config.toml
n_layer = 8
d_model = 256
n_head = 8
n_kv_head = 8
head_dim = 32
d_mlp = 1024
vocab_size = 2048
activation = "quick_gelu"
norm = "rmsnorm"
norm_place = "pre"
norm_eps = 1e-06
positions = "rope"
rope_base = 91100.0
rope_fraction = 0.25
qk_norm = true
attn_scale = 0.177
bias = "none"
tie_embeddings = true
parallel_block = false
init = "uniform"
init_std_qkv = 0.0189
init_std_o = 0.0
init_std_up = 0.0189
init_std_down = 0.0
optimizer = "muon_variant"
lr = 0.0109
lr_mult_o = 1.09
lr_mult_up = 0.992
beta1 = 0.93
lr_head = 0.00504
warmup_steps = 21
schedule = "wsd"
decay_fraction = 0.848
decay_shape = "pow"
final_lr_fraction = 0.0
batch_tokens = [8192, 16384, 24576]
seq_len = 512
doc_mask = true
train_tokens = 161900000
steps = 10680
dataset = "wikipedia_en"
Each number is 128 + 32 x the weight over its row's rms, rounded and kept within 0 to 255. Layers, rows and columns count from 0. Numbers have three digits each. The size before them is the row's rms in percent of the matrix's.

# up: layer 3 MLP up, 1024x256, rms 0.184, rows 582-681, columns 64-127
# down: layer 3 MLP down (transposed), 1024x256, rms 0.0493, rows 582-681, columns 64-127
up582 104:129175138156160146141153113141136139097132132132126115075114116137155138160144149165095185114138126123073183149124119175109124112136194149149102101081207165204122172161110144065148130114131116
down582 102:128171140168119159107123102076074159111085180132142121216176112098110112106178123089098155155118127199136175082126128138176171125168082170111130099152088164083123131093083141076156139149139146
up583 099:168099123169151106126164143126162153087170108185146125139121158080104110138116146078174082145100059158176138081109109119111104145096149158124095116138124149100146141133113166156124111163115130
down583 097:167152169134138091173131187151099171125068147130162115120133094133158130141177124121127159120086111132106098151179052158109139160120077089066119077118106182149072132144183132117108164127143142
up584 103:153149085148122116102094067088147144040163119167152109160113137120141167126143200162133059112057196073078163087142129157129125129159154109045145113110121149120133137192144101041130044081111114
down584 112:103128139128176126157112192089106077149132107139132119104069137090162127093109094154108121117135131134109154146107104162148158120091146090130104070117180158084065168094113164183143139114136123
up585 105:147148122114158127101144161141170144129122101112148119116155116132194163122150161138197184165106093124182118102143117139145132052210158123135120148152119122140080081142182068107125146090124127
down585 100:156089150148110134131107075135136138107118132125170164143166103132146068154072165092123123159097055083139135150166078080144172106133134132095090033146188149151151143069137171109119099160170126
up586 101:129112126141085143117140080161100087124206184104134078101145086064137100140100206139097064162102134086147153158110122094143126179061166120190135159094169143133081069096110139140129083124125177
down586 096:123064152073130127148154145156158166135108127130157125119138114135150110128199110126154149116124159142120095144107113115096107071118074099087137115095123131153089240108140119132149143097146103
up587 104:097151159106108124105151147109153120126143141144081130189100153102127176122145068183146112146153131162151203121067108131120103173091144130149189102127054101093102137072093171098098125093136110
down587 102:143126093117127148162132084146065148101119079137155141133101107176107138111144144173160097153130137095120195151097152114089128153120135130128098120166130092164128182089111121150110131151161140
up588 100:129089153065131161122093119142151126128111104165143136123125086164140135158154126156119111120165093128148164134165089144126139165092101120099104151113133162092081108185122175097115100148152146
down588 104:170135111123125148148172091111135097125127135116085227144074058143139145154103154084117168113173135119080137113108147161127108130133169112110170103175118074113090127111139112117143175094116136
up589 097:162113125093070146132103158143103092148122106107158160158101103109168086118117139167160138092133101121051162122052067138143155145117113159121166130152152114129101118136115152095155161143109145
down589 098:147173198106081160140077141099154087045122101154118204150057098163104114112080121109117100076104123105138093105123164123141165108118119149148116135187141118103094150143085106099139175153126096
up590 102:128126140122133129166117117175115162143173129173160125139129105139202165118081140088083145173115137125099163102133186125102096118160164143125171103145115172124104109187137192183136152166104175
down590 102:150104076090198164139165179082099126072050163091113119135092192140046125058146055120135126093110104119150107107086153143175182156141112190124120124133163145081096117084112104155100088138079158
up591 100:094127139166179137122120173120153092142111107155076177167163149151152121048146082143113099128163103103071136110155077113126117135105095096104082083170112141151149103142074122149086082118137148
down591 098:110165128140167153079089161113167147161168106152143115171134113136131208134123180059174072141152096107127138108115170119150120158132133144077121111127117147189109163158154133083178118159111094
up592 098:111122073123121116135127142114151006118124149067103106149131102127126070132093100147112159107146113102077130132148155127081113166132111129116068175143149039146127106167160101085112127079130114
down592 105:175199110156089111166085135097144105146119084147117109109104186115068129152174086087127074104129144149144164149102188165092141106119104093176103134084116115131126171149128163078218158180124171
up593 104:111110118114064081082118155127144152176133125138155121162131150129162149104115101181104140126169070113163163141153141118164140156117127104072136135130065125075161062173147154105160141124073145
down593 101:178123168190128130157120149156057137144142063152144071082096131084144107147138152090206116121105113100107130083128062108184139068079131139083158174124117146177121155143054097150102157103145130
up594 098:154174160165190165093159184132140136163123110127139137144132105117161115163096128117179081099095119082103109148148128130102108096087108177163082102133101082153074155147119148147157160171170149
down594 098:104101180103055092082167067153060119193077173119127157111149178134123122134167136125111186091152164127133116134121123067151132057143157116161158164141072178123206116128102095158053113138175118
up595 100:139089171080082161128104120115148127127119134103129115140142111124160152125129076106154164105127099184142161106187110122126136123108144111192155157146120120050162152105087095075106095127121136
down595 106:066126204105158098126123091184128135136121166073186084149139056110099150141155176212133128104111069145169106099103149079139085083205151147109127146149076112110148094056065050145151120134138124
up596 101:084138121128206125160151086114136119185120198131070162176159174117201121154149101157174057151181121129114093088128098169107102156112180091087101137083144120116146168081140116185165140096102096
down596 106:137110107155155106125125172107147131153126149127076116135196150117154111127106194108139128095188123111110133228118119108185116125111120170113114093174109154153174143117111158098088163074146188
up597 105:074131234133074171141102099186117161117126128101131103146088130132131054106065155176125119142154121108172167167130088124165108160171140151083145145087123182149057082110140145071122191143121137
down597 106:119118124120122084133122140042117093113136088086134122122169094109168129116146141115116113128127100122099141147166050103102173114115111127095115111153083163122089131162140138190122108104137102
up598 278:152102093090139115119148108120133069160109191103080066128131116142119127100101109147125173151095103191144134082160094129169156133203098116131104098121167128125122117158168154188137133137131116
down598 125:126080102128122139097127135127149111127078159124137112141136114138133123098117122165123150111088109186142129109170070117160169102210122168115127130148139102151142135124144170176155184159135167
up599 097:111110104132190089185178129147177105129151129137109161088112135123102114164089089152171142155140122092159114126100141129090117122123162147180124085073170117079108175130155118067072146101154033
down599 094:158180138133119100099162100108090098134130144125105111061101121106108066185152131111153171128117096109149123140123115169142122137140128152144086147123140104190067129082124157061144146132138157
up600 108:125096073076169129123159118136132165192140098138120127121140165084128084100088147091143145135128062147144088074143136142156097107118108153099127103148091124121114138125078079188129121089153159
down600 112:154157181110099159131108101077130165155132140154094100138080139108127106164089095132114104099142145123119139075114119164161161143110105176124087159124142108179107155138138118103137158127101136
up601 094:144080116135074092142058135076124154105090107103117076133217109146177133086099154096160120138132150150099190110178153128025152135123150150140182159070124165057172145182113179136091111124119136
down601 099:102118094086128140158110106132090126145158110167200107143109122081113128107072110128114109070130140083107197136142147149133116102116104137171120130146121109135171171124136108193110088158137167
up602 110:135135155121152167125163065185137102161149166126129118135152125135119113120109181161167168141094137130126200081142115115159147164170071206108144086158158122116159121120133137130165139131099179
down602 093:097139075124119109094122107177119126053148189148109118106141158118114138112128133176102116077081142212119085159136083133157135120095134131118129111171112173133096170076103155078108151132162060
up603 099:110145147159130156118144208120181113159168074149143167072113116082197144105116116110098149089105132157079143169097149174083096104142076133119171083082118103139150174137090104060127138118167186
down603 105:143122117122111098117138176137160109152135106119157105151127171153041118094128078159167110164109072148120154124154144158090113114153084154231161148134141100141166152106112081104184172145093068
up604 104:112171136105071176103166123114119123094130122164094163174150111107106152152122174192123157131135121157177137141124179078118135101114112170103097132133065105073174113128119175167123199111157145
down604 101:118082153153164150123177093095157139150127214138114144157144137134115103138174139146148117108175054067103178095126146146099124198120169156128203119141146115108128139125089133076100150134121146
up605 089:209110118161111088124164110104087162070120118118110159102144110131118160184113110083138143148149119167142114112089101116113125135107115213092115126076051145133130168065167139078169142144145140
down605 098:125147142130138160118056199204070123116106139179099150124110142141206161171150095129134156194144128097133172135134115155101200176130102112140096116197118095190130177053142121128101156052090118
up606 098:128071088117145169137146087155120153123096088197106126125096089155089133137155174105218112149122128059130123151156090113120169149125104130132106098096114130163099145092170176100112143184183197
down606 099:135138052133088176130199144094112129103149126113150164172200173178108132121178086140126127087157138192131073182158096138155074174203150144059104160140133077114126125155124099134118149073141069
up607 102:132201152093154099114163136154139164110106151127133105122155131176149091101163114208091147161157128102095126106163127115125087150116096161104099114166151155055112093134155197113131140149101077
down607 101:094148102172121061094168154064155112134129155137124150163087074143090164132112101075124154160122133117100148128127185168113133177146178122161155141103103096119134150097175130106197132137117148
up608 096:096099101102121164106095136136116055118129135163127130171157131087204138130151097081093144135140162116146148157111106111167133098122168146145077112113130136106148102116106111173115164079122149
down608 100:148105183194059133090093149147129146182161104127120120079094145145116067121162124116151095107138131153168181115145061118131205150142123162115109100152154105129143161108144119161081130101162156
up609 094:134136219177102144148080123105132165137122113111101087091169134165108139165102131102159099083116118071135073115123095109132144143113076132122108093173129143105164109135159100115142146060150106
down609 094:147126077115146124100136138186165105113126123196128125153187121072118163151121120082097140147105133041128193144103149164134069139149163163105144128142113085120133168093120129128116163103088128
up610 101:087165122173113160100143077113117129094113091111108189109106153150064191117223115147144142109104134146146079124143124126113092059155143132096082136158080179200168152153094157110115103079111178
down610 098:068170070153162170137128102175115131146081113157128043178136153101151119133074117098144135061161116086129166109131162187137176103096116143035170110113097143148138138114139101121122108165110099
up611 100:126108113089095079102108110136120117149132116144092075185102107188110155122111134094114099145153080091111172215083090094155142140143161066175139135139150115146139170113094113114173086113157158
down611 099:153165149148133123170193160164112089109115084123108106122098114098110079122170149140139203107199112177108165137137099122073150164094132104109137119105139156113142131126116126117123160177129122
up612 102:072112163108192129160130145086178146142079117136131161177116135118128127066149133109122104158137104172106079079166102152111088130157083116160121140161176113146113127158106117157143116102144170
down612 103:125136086152101151077149079084115124163146170137047147122065092131086157118125112125115097106141152130165110166132170139135134112127124169159111174100109075134099112102095062175094159161141147
up613 100:164091142127135176182132150137107088116126127148105095109123169144133092127149102140127115155084126042101078114094107124077185186089108137197133115249103102119158163088149122132072123085135111
down613 104:124184075126127148119146029107093170108130120161154195125200092091093151124142165103120133118136068104188119171099165160120094103118142066115118088136145093158107140100193097134133091142177143
up614 102:120159111126147084085160118127151131119095097090114144183144112150126108079103129125116159131075156132133099123128121119098192137151116136134133149121092114182127107202103180142104094125111113
down614 108:119144175078126153115141155154115178188133111079183156136089048124059100130111146176108161192138198124160110139120157099166087074092121094129125101122138199167119121128098129095117157134131089
up615 092:115082165155103123142155099165117120097021150117103143175131113119162145107094132091162141062128120101127124041162117141114125152147147158131106158122131099107158135073119190139156124127130122
down615 097:126118113107172153141151186158116101156133151126174150153169095098192076168162115132126158156158155112095134120157146139154104177110198090118190101139118169194125136144094139161072157081115088
up616 098:086141095112150121088144115129166074149116108145105069127146195110150103071097080070104172135130066134092187181170135108168121090077125096150111086128145150109134129103106149129154162098196121
down616 093:106108127132085114105152117115105146111125146122146134099180147114169156145122128123118120020115161124138100144102093097134133145166212118095124111094128144144137087142126105218134132127093113
up617 097:149082157138103117109114122144135150183175129126107126144157139122074129099138090110114075180156113163155109085115167205202098093074164064093200115143139108102165115105076173180152159143078097
down617 095:058181179151135177117160115143110128104181092112129203073083123117144080173185155101163150115178101096170121092116086169110127128144153097058074121146106129184175098100163143132144146165150124
up618 100:119108116113144133154127120119207112143204081075085186115155124103167100137155161127135195158128098133107123143116133187115049122124155149126098098223099123145125119138117206146142173102180086
down618 107:128093117147134155129190112187140132180151148156146125133099071109085109167161080117092138105162099127046158129075144099166120140059152125129097171143069108139132113110116151092147139148135134
up619 103:106091189122038062123147152126094048157134083167095089090138145101171155145136138123109058126155091146072170128115148127114129136091139140140138118155155105128167118167160106121086102129114174
down619 099:153139166104164173186117088171100112103140165115089148187138128193117143146137176106156146154155101102098113149097097126115045179114153176130164090122138158211095177121122128124195154201178139
up620 098:118126118115132123148140121137147100116127153118130157152120201118140116071183183172171121148112158072102135091111160071165138161164139161093162161133126130125102117132139092127141112167172216
down620 101:127134115087082109108164162125127090097136112141138114143166104101137167153089162127171126086134146134138107138087124110119142097134137112163156094138153125152074108159120164097082092057105064
up621 098:123090121104144208144099169160069150195124150118121133155144159131105106154163115160118191089142153162129090160135186093105157089113149082148181166146187129161148070151136135127128147114153132
down621 099:170158167145096099089088098139147077134155093097112102166139172122082147140147150106149108150145110159127137090142092159131106109149133126127141085074082146108107166141078107159136149148151099
up622 105:153099183155070103149140092133179124173145148157195153114183123161108140148084087159170100173129142129082153088121115118092107155164110096166128106142094134075079104134147138130136109118137134
down622 103:125117174110110074122114114094154178096110175116132097115061096130071090151189125158110147172102098164183117150119098128155155138109122069133099147113137119118134144179088152115063096050127155
up623 101:173144123178115080113098118112116106134137088095109151148073091148171107175083098134131143075164152086102117117155144114185171097133125182130148094143104148113155136110136109205123125146079150
down623 103:156100125123150124111122064138133184175185137127089112149134093157123150113149030085132064088146156132158168084122157137160123112187133117130125149098113092104149125165160161126161160151122106
up624 090:150129098100105132128142162134077107158124075123106134159122145127125068101133096132158092136124084085091116103143102168112152099143136118099103107139117107165164131144137112137150100150145102
down624 094:154132107155142153099142168167167149150122142109124122112099095082135123189093155125121101117110116185104147106113077146180107161184134096112076098084146186114155144096188158156128107090124168
up625 100:163139098173168125190125042165087169164191109147125113145095177083081160124124114161073094173153132093124131165140120199141147190140121104152126136139121071141093117094171116083189115124111094
down625 094:120123124127141116104145122118151094107117064111115158124091106120117082102130079072101158068154142208107113102144097094141109091099126101083177132115084208101088105177192117143103152142143145
up626 094:147132118105141122111123076101105090185126124108152106153147177155175128136129090076089095153149134133122152104097165114086113170148077156174089137127182074125157108119161154135167138153181123
down626 094:089114105156116142147158165158071144102099135157114167140155157113161120134093168167154104112055120153130158114125087086138097119117214087120111069136140130135127134171154110133104158066132069
up627 096:096062134107100071074141170131085151130173185092108088111207121142156152088151201124066110133090122125094076121096143102132117163103165080134153133165152106065129112141143128139112114127142142
down627 094:154205106140164140095100089103042199148086111110142168117141158148161109177185130137134101094152122047112113112133072133134206076128135073118075114201136127118082207104105135114104142123145129
up628 095:121131131133107089115108131101073136165137097111175112178207168125134188140125167180097098116153067132116124174129115126111089090062161112130120161140133134159153113164128126139130095097091078
down628 091:115157178203100150070182145109142153135111136125154178093061126163066116172123170069110117120093125207100180127089132208101149145080169085168138091093139199155105117168109146150144107145140122
up629 100:133111154165150166149107104129115123130161185126117103111141115161103144059152115152138116174133130218186110117112193086095172150159155120097128148127135111114121112143128129110090162105139095
down629 099:119142132164092120152071132111122149190141113120143147109139097070130178136160140107112144162130082136123170142118136092153077181165120095061147118088171176110082108107123174169144157152075155
up630 108:133130152123084139045122108146145170082124122118147136122126115106153110119131110049132156057130109145146145097065076107145152099138111170155160079132150147104092103090131132100048128102111209
down630 103:102117110127125131155164149120167079134144129112143096132064143131150123109189138158141178168109111101145152093161204150106133154115119158070135174123147131102120146206160096129173135143111103
up631 097:153094128118161120156122080094094140156179213085175176081113078103106092157165135122169178112113124107153090169116139111141152142122105114139140134136099095131169140150176138148062171103146136
down631 100:116207167142128164101071141121134110130130106137100117118124111146149161098126153099157089099127164088111165120106044125108081117130186175103117132128116139127088118123144197101130134114121115
up632 101:139098126137129160208132100163195139119083128177165124110069097150120090120119142097127182118160132058080136142143088143071184068065127090191059126107174131115127124131059134142122110127169150
down632 096:170077197126145104103157169106149129117095157113162083123118132145134127184205097076171123077109153182173123103144135132123144138128097126169142134060090111102107053116124107115166144135123109
up633 102:126088140143143144129184134102127104138138116129149133149160084145150135118119165103133163139067128141126133111149146131138101178152106138103107143103145125086125103179115089120133142150151129
down633 101:156107126117171122181098120136077107110156111099102122092107157154140126094011119105162071145103121072138099125186172137102119155141103092144094076128139140185097156134148121181155124091150190
up634 102:151122184108139131125137090118133058105122084103103195146103094140150093179159171119192179164156181075098121154153053125022132080165088107102135103168101101100170115090152143122119108130106141
down634 105:135137088166171118116151141008145144103131133079071086152155102138125209122107173151033088111148115039096121145123151168168145167165134138116146133080185155162146106126097096104132132148103092
up635 101:164124152140150095117133171077116088127090204155133052182147152184174091131063076186142161140190140114123099135120131134126144126172163165124162160107149178158110073125147120087159111115129075
down635 103:158114197172057109110127062116116176137174146085102111136133102121152180085147155072076108139150141059138095168175148138150126200135074164165088064124185118113129134114133097113142155173132218
up636 100:102121140178173139140163081149072111153116129069109131112154162080132100176143083120129181097106115139145160119136074159147217093103120138098085168106150118124113114129148039120166134120140197
down636 090:150111169113135136115113057081141113141157146149226121110116145152135107084115100132141092190126149153069109102139149120077113134070147144136199101135152132116112138133129139136167117132148110
up637 099:142084145143100123091051129154111095109105092053113126119134188175140130173127163143085149133115172103092193187133074146102146130099110120109161113073183087116088090117168152160084183122099096
down637 096:114100112129131161167111138116176109132141150194125179072091142123178184156108072153102063139201104065194117094122132141101119142110072135122111170124143110129089157191073089107183109144103159
up638 095:105203125140092125114134128158068174173153177175180157176190162108107138138172099119122184123084163144115103161136160131116131134049106147111151141105128156097147099116148142097098145102123110
down638 095:157110159172144108127154155140187104085103117068108149189145140163139165136186105147085078125136150062118087149079108097136132100123048126132175111179158127178131153129143083118097141145164190
up639 096:180117173129094135154061069183181119099143112162159095222139140187122134145084141189124152128115215085107083178133134134138119122168060079113124135102117127110059114138139156157155043112123147
down639 097:106117099140221164167175186111147176120100159122142051103069156133101106117140111151152039121178218173165089131119117140165159170123097129080095169131152161134148155106079152102106111119106138
up640 107:157113151129131116149139159158101166087203102099130081136083149130181105088146114162074146103141134158124121131141087114096141135150125169113146058100079141123102132095133099082139164097121089
down640 106:230102110109152152113100151121110133121084137140074122133163105141101089109113135101138091095114139126195108065095049174128102145167075104087100172103098107108127117084093141141125107099098155
up641 101:079091161112119121108178118130129146134062156160151156086102035164176100162073121142098085176165147093080052166196140159120131160108105102172092100160119125136140122117068087156074182134051080
down641 099:131176128124159084096152108104191119148122149159190113122192163083108141098156110160122171099131137150133125138105154131179135111128102098058126094120111168119181109153130128060112120067107166
up642 103:057118174101188087182089124165152201123076158120146115137175107104165081125122080099128134121103109129141120147118118135136144092101102152115174132099159194088140067037119198148084072102140171
down642 111:122109116093159193099138062134162158075164062130117124139115062116105159167139192110191123165151124086157104094156109141137078110172085133094132126122082157203143114173184139127171101122080106
up643 096:145124101181144209166100172116165145115118181146134094114144056141127166130107173125125106184137101130090166123108104113178139124112063161107118112146144134098086095177113108111151197150112165
down643 104:089140182156150123132108171060157115085141209116055124118144127132118167118084116117104106184127126191080116069126103104177163069081137141157165106128087141182130134132107132107150126175053128
up644 101:122121102098175076162096095133104171124078116217131137112149106112127134128092137132154118152093106135140184073075097132165148140077175170139141135109119172136194131044185148133123107090149184
down644 104:203116138124161101173163130087111093125163093144077153114094169105136134137143124152171116109123099172088192155077106118144176195147202149122103075125101109089156113127118147124147116213134126
up645 090:120170131155143116069128137129130137104109131120171142110086119134091100121103138102121119126087119089102124164129163132129144102136097052177128130098161101145111127099157146088140132177128149
down645 098:124156103092109093142151154147173210127127144136082109124133173073084086154118163205138136119077084107133160136157097104162110117129165148104110215146103134213171105137174137133164164155079133
up646 093:187114157096085131123069115094202118081138148058123150171105140128130113153107096127147120113118154140097163192122089119056121147136148142108129132179100120086148159156171113153093138147160123
down646 103:131097124166163151081137107136121110127130163110136110120119106148147164111135088130128107189101107139153161143061147109087120126167157096105074128060149158134130127127131089200133103133080161
up647 102:088126075172093150089117109089153139111065100149059100185167155149044065071103154133108102096120118143164151117146170120109122119127174108124169165143152117100181116178123088041142072102182187
down647 095:103066100063088102111181121142105150190122130145122139096147181099124208147163103120100142143113103101170089058117143089188133045089133126112184118120119097141169180108152155107085120080121136
up648 097:072125170144111117176075147117104141198116093142128101135110116117090139102182116083166108116064122094129128142108127096128109147112097165131176104129097162139122126108093088131083080156189117
down648 093:167134101122158090099105099105114082143069154136099130120179123140050089123120105160131110117130080125138142107110115125094136123113160166108165125135114044132104159108166133114135150105153113
up649 098:134165093088132113134121162139063134134170152101151154153141205166092104172115108206146116158140079116095102118157129143177155141098159118122140141173142145121152132109136132146152132022191051
down649 101:125164153162146103131152120144120121180084137139100133176184117149193115144137173126073117108150186133096104093148135144132111065117121133052181081096106154132127167124125130081114192121139138
up650 098:153163104157140094125160152108150190116255139118151114112161102123086150170126090165150152125132163101143104065137142150060228141152169083138140098100131116127064125103134118071106105111079110
down650 110:136149108180086126142173122134133161060192096134111095107122111120077114189137177166090127117153159159175148110151086131082141155203114195068070159099125080142104149150076095162162090140125144
up651 100:224112143123133157149104181125130134134163081179154166133155173116135176134145128060135106121108138120107053135199097171129126095110148156160110155160091137114113092145122130178167098128082085
down651 101:122131150072117128153135136134116114087083122078153105097128114153099152046106125132137159151070093069125105168142123119112172103102183136111159137125140120146100127129092112050134134113096055
up652 102:132146144095116115154105133128155148127146109105144124181102145151129143132043170170130178184142099082161122113130099114059120125214091147155120165160081115177036131065122096184187160124137121
down652 096:121099102138094128095207064092134175221123127147058155120139091064144084156180162168090124120176102139121057150103124098176117138156150133111094141155124157076136079140216116087099119105112159
up653 088:122114093071180126147123128094073118107170103120135187195137100114090132120112106130121147101129136074142075095117078101083124111074168100133132161159120185163126122211178116112153141096138106
down653 089:129086141159127089120115089142135091092127189169109063144113122100125103131186098123079123161098124148131196161133173102160119161149148150134109138144138147122205135114110112136106090142191139
up654 100:131114139121176126124124109180073095127102106132171156071127092142144090140162147155089099152096110088161131189148185109176174114090166148128150121092135125133127095104152154170150104099106141
down654 099:133153175117135072179150108089110160117110159105151184112075145092194085102142098120110166123094168153132117132121103115100129126099083055081029129147185156103105142147165080143150161163155147
up655 097:137089116145145088147133080115112175178123106132112110153085129136097130084153157126133170143156167085161100107168130133141098148133215120054132110171095102104077142177123119094214162124106092
down655 099:148140164100162137139127151177168090152133130099150104130203079137136115130156125189171132051160100102176074208122112092154103116123099135080138098154168154044097110141101148070100123106188121
up656 095:119166156133181089101082136132129092111128105078169132136139170138143124087118088112137131126104070140139064160203082148163143125067142133141141148136147152138134085138114071132126133110098127
down656 097:140065141155066114162164089153121098131110092204139113102150060128100086081208133100133218101116173110083129097104102109119067122182093072134108069166120082057198157108130100121090155129172127
up657 095:182142132175110122136111183137153159130114107132135115106086066134151128131163150145107130089175152120122174097127140132186162146179123100127110180096074108129122122169210136106100079135103103
down657 100:127126065140094071203163095125082118127116150129166144087114163093139168111084158132079127147128135162091112216161127139193135150165100119088118155052192137097124131149127134172130110096147135
up658 096:197081219156127154107157173130208113133169113126166115158192097170116076155132112154126144160107158094101174144145160110119090043145176141120136192186158151130142107144112129104137097099111136
down658 108:130090157149126161114201168142136151176137153110083120116079173088173161136144152103090075098142092121188158137129121177141141137155089127074110105110163188126113136070145148120157135128061169
up659 106:154123179113152094094118158182149115141144078053151173079036112074148074118118103085145182179147105130108171133131157160125131111101130081129178115135131121140094165131108128169103149152134170
down659 107:170121110184146177143147122094157071184124164069111103146138138150092129119102127173110078123135082116180173109127117144169142111098119108129082078133094106135127063150130090161139150064074118
up660 100:155162056136164131156141161127147135113167172097144128149145139123094094209103139144148132136144100126123146157146133106118099114172111139141174127144074144085149080204079092133126115082126147
down660 102:089134150144118125097056168192077115145135114138150149084088179160197132123126106099080086076114160075110131093103069126173096177111129145137132096160136124143100174087162147154139156113060170
up661 099:144111190088138114118184107099088148151173154106132114154105102102148082083107169180137105089105118100128118139157132189167084112128098063127139141144155182153136110141133102154111152099112143
down661 100:124108109138092148116158146140047115127098150109110130118138159065100089106173107138170211081103149115073185116146141110152096146176195097073114128095118082139057139099141160146114185202085131
up662 103:095170111187105148172169136140145170211138061135192122201142129166103107132121126117118122136096109117175149165165112123101180143197212113120110141103174097072101102130103148190119102156136111
down662 098:114159119106169120103095166157150092152161123191140137092121151056137189071150145168103144123111114116070144165113133164142148096114176157136171111140126120114139147085121145070052108077128190
up663 095:118173130142128109074150107088131139083143080099109118109098193132176160117143121150108134102163126131134191135099142167123138105175117068100109119131089107157079082110145133149141137155141122
down663 097:105143108131124123153117145180090132129074120170112137180103129121108114143070181157132080161157180146072118122065092109084153137103138196085071116137169172136133155176105132155058156065128093
up664 099:162113139043144144119139134087119171158074103108099127178142147100172098110174099163130078180184111112139118100179140133123121137154102152120137143128144063077110142091166138143119158132133130
down664 096:175155116136149064151132081114077160131113195125089104168089159103131163190150165082125063147110087120150103183096127115149186120127195131114095042122075120102138071133146132132132182119152116
up665 094:156205122162101121129103128153154132161163120101108164109135148123109162130136121122164122098139146142109135137154122125146169175184141147095180143125132161120182092150154100163103100073104127
down665 088:190125175132161147089146153097092140130145142135147116169120147096117124131109062129158160117120085138140107166116128161186126136151098146133127122133105112169103147182131118108116162092118083
up666 105:104137098102103125132138114153139147112144120141094138084073140082146130133111179183103095129054147151156126172180121134068141106149070080148168079091152134079149123141169143106082109118125135
down666 104:134077109143167131134155130092127143126125160108223105157150174112081090067195158076203149138148113125124088138145114157133154124089158175134129161133116105110093185124099124121082158157136171
up667 112:052111140114150097197178156102135136167114173155165141198115161088120118073135125110131190174115081139119123130090104159182145091108131163155153105170066129188139111109143082101144113153090141
down667 104:155169125137126116120102122117127076198072096088121167114140089140151157161123141165183125137123124116155083150113152119117188054124119136092071123158185137115107106121102123129136078102136161
up668 099:123080142205102121187085165188192121100121113110136135162123140152156189136147109153098097155156125148112184118095184104096110062146142181088160136109102118134130147149171104153164139116152103
down668 102:165154151112119147117125125138080105103068132137153112142144148114146086144100140134137101130139128126189145051170086144088109135046125193106213178182149107152098076087107184126129101139132103
up669 100:077164175107156159065094165150146148168157120115141132159112206059131130115101075101171142156175135146135150111120194134184116093136170128147097156130106109179153081171082118034158135125084168
down669 096:099102176120135103082110127071115058146117103140124133154121133089137134145195151155128083109233095128153104094155145112124130119155148136103138079185123113163108144136102077106127189139106090
up670 102:180145134131179102082137120153157120093154148068173177124181109154094105147122145101082109062133145172115136128178111121168160108151103115155091135065160072156116128207157126111151093151098149
down670 092:132143109066114140135072128232102115141066156162096090123147132053094179095073196149173128132110159093129177107099079138136087142122105123101141151120130183148134128095099073204084138134136151
up671 102:140141178125141105095152185088094124157153080142093069127101136134162111188110111120119116078133127147120147116144151148144151126111153066096183177111151138098088127127100117112140123148075174
down671 097:183123107112124173114110105123083132067134128105137178165121147097115144121158113180099114161125118143141156150126089095148115105094125175156121130149088140154130122112154164115149127197137154
up672 091:125132122050108133132117181151165150158138142114138145182092171083071114169153086143206112206131120170106129117170124122109135148175192170140100120107090164168088134102128093142091099102139128
down672 093:119059211153107127080132128106113176098134115183107101108136088152158163126145111085056155128088159144112114094168108079132077158157128117118112136116150132072160128158123123112163148092063158
up673 109:126148098160127135142140126172158135139097107182126139114117096130096142172131134173098157126116149148168143071135104101111093174122197133115173093140175132141170065154134159105159075121081179
down673 105:079139096215144144121082144102130128156134179118141094108165130115154144087163117182137131096209141118172103109139147108183140203122155123131077113087159166183135059114082073082087126125103159
up674 100:124134148098151131141133144171184105085110145158142185161116134113102099153112164126124116193128193072095126155167137098115128153096099136122194168088175156065167170114131110106069157141120123
down674 098:095094126138137133119139117132094130146113080155155123150087092139151112096156071140144141123154181104183168093119139129143111106155156105163112168083125105201152089099174147145165132164150158
up675 097:136143130119095154163160166154170090095079148126120127096148166128151105148110173111148081118133219107133101126187165108114132140168142163140174116166135156126156152086195120115091084101156163
down675 090:076104120125105121099093086081088173184158088085163136164121118153209163097136113080102139111122093135118160078137126154150121132127103127121127080133104149096143125146108137195176150131138083
up676 093:092117123085155124106136171105139139112115146107077094145127107113108192103145159159136165157072173102082171135118095094169081093065095138140089127103102101077149109148166140141131122079164133
down676 090:139054170170081106128136132111093086133170136116106179162152083119116092146151089100208135127123095157180135142150155129149150143105106118159111136133139126113152145146139120184090093163160128
up677 096:136063162135114104119133108145119100130104148154068099157110112107150123071136139083131086177120118146090172127123108087115133112132146077096149158147150156114113163180170147177203156143186183
down677 098:156154079162166167109152169125088145116114105099127080109136105101090146159131071145106173183143088150154147106148100119141131169184074126125170152138086128159122153125066150093115146090092091
up678 094:167130156099158168080091058086137106136129080104128121160167164106068124157126141145152144170143175110074111146122135120090069141136129083098070105127115159154140132174176150067168128154138138
down678 096:068162082206133155131156152148119186148125098112083117190125126135165137070096143142087087081108110145140125115133130096122142070118132115134102132130130152081181099107103136078113151096171148
up679 095:109135182175205103148141113105135120147162156175121071112158144177146097145135178147105080117165168148111130160120101133142130136135100159092214121133155110092136124113120127153136152142139122
down679 096:159157107097100117157139137127133089120118104096141167061100100195161125135171056039138098178143148167163086169141144124126130103153082094117099097130135119073133075146139154167111160122110139
up680 109:130111159111169144176151180114209197147116117133187148164135156112145139119137123179131167170110071154042156109136130111085110114177109126073144136112123177116118163055133083145118107143128121
down680 118:111104127160123122056119060158119143152126092159120083111152110043131125147117150152213181105147114136121145050135112076141099140137141116128103131115106100149155147150117134141112168070118115
up681 105:136106111154109106076133128126086185129151087146131119148100131129133058154077176150119131134141101140119134129119089146113187186135171135161167149118146153206162085189084089138176113179170118
down681 102:139175088143086143144140130109088136118178154147124118134123090091131144191142118135141129143110128087137158150140086108152162150137152125173122154100147155126162136084120104100145148104145121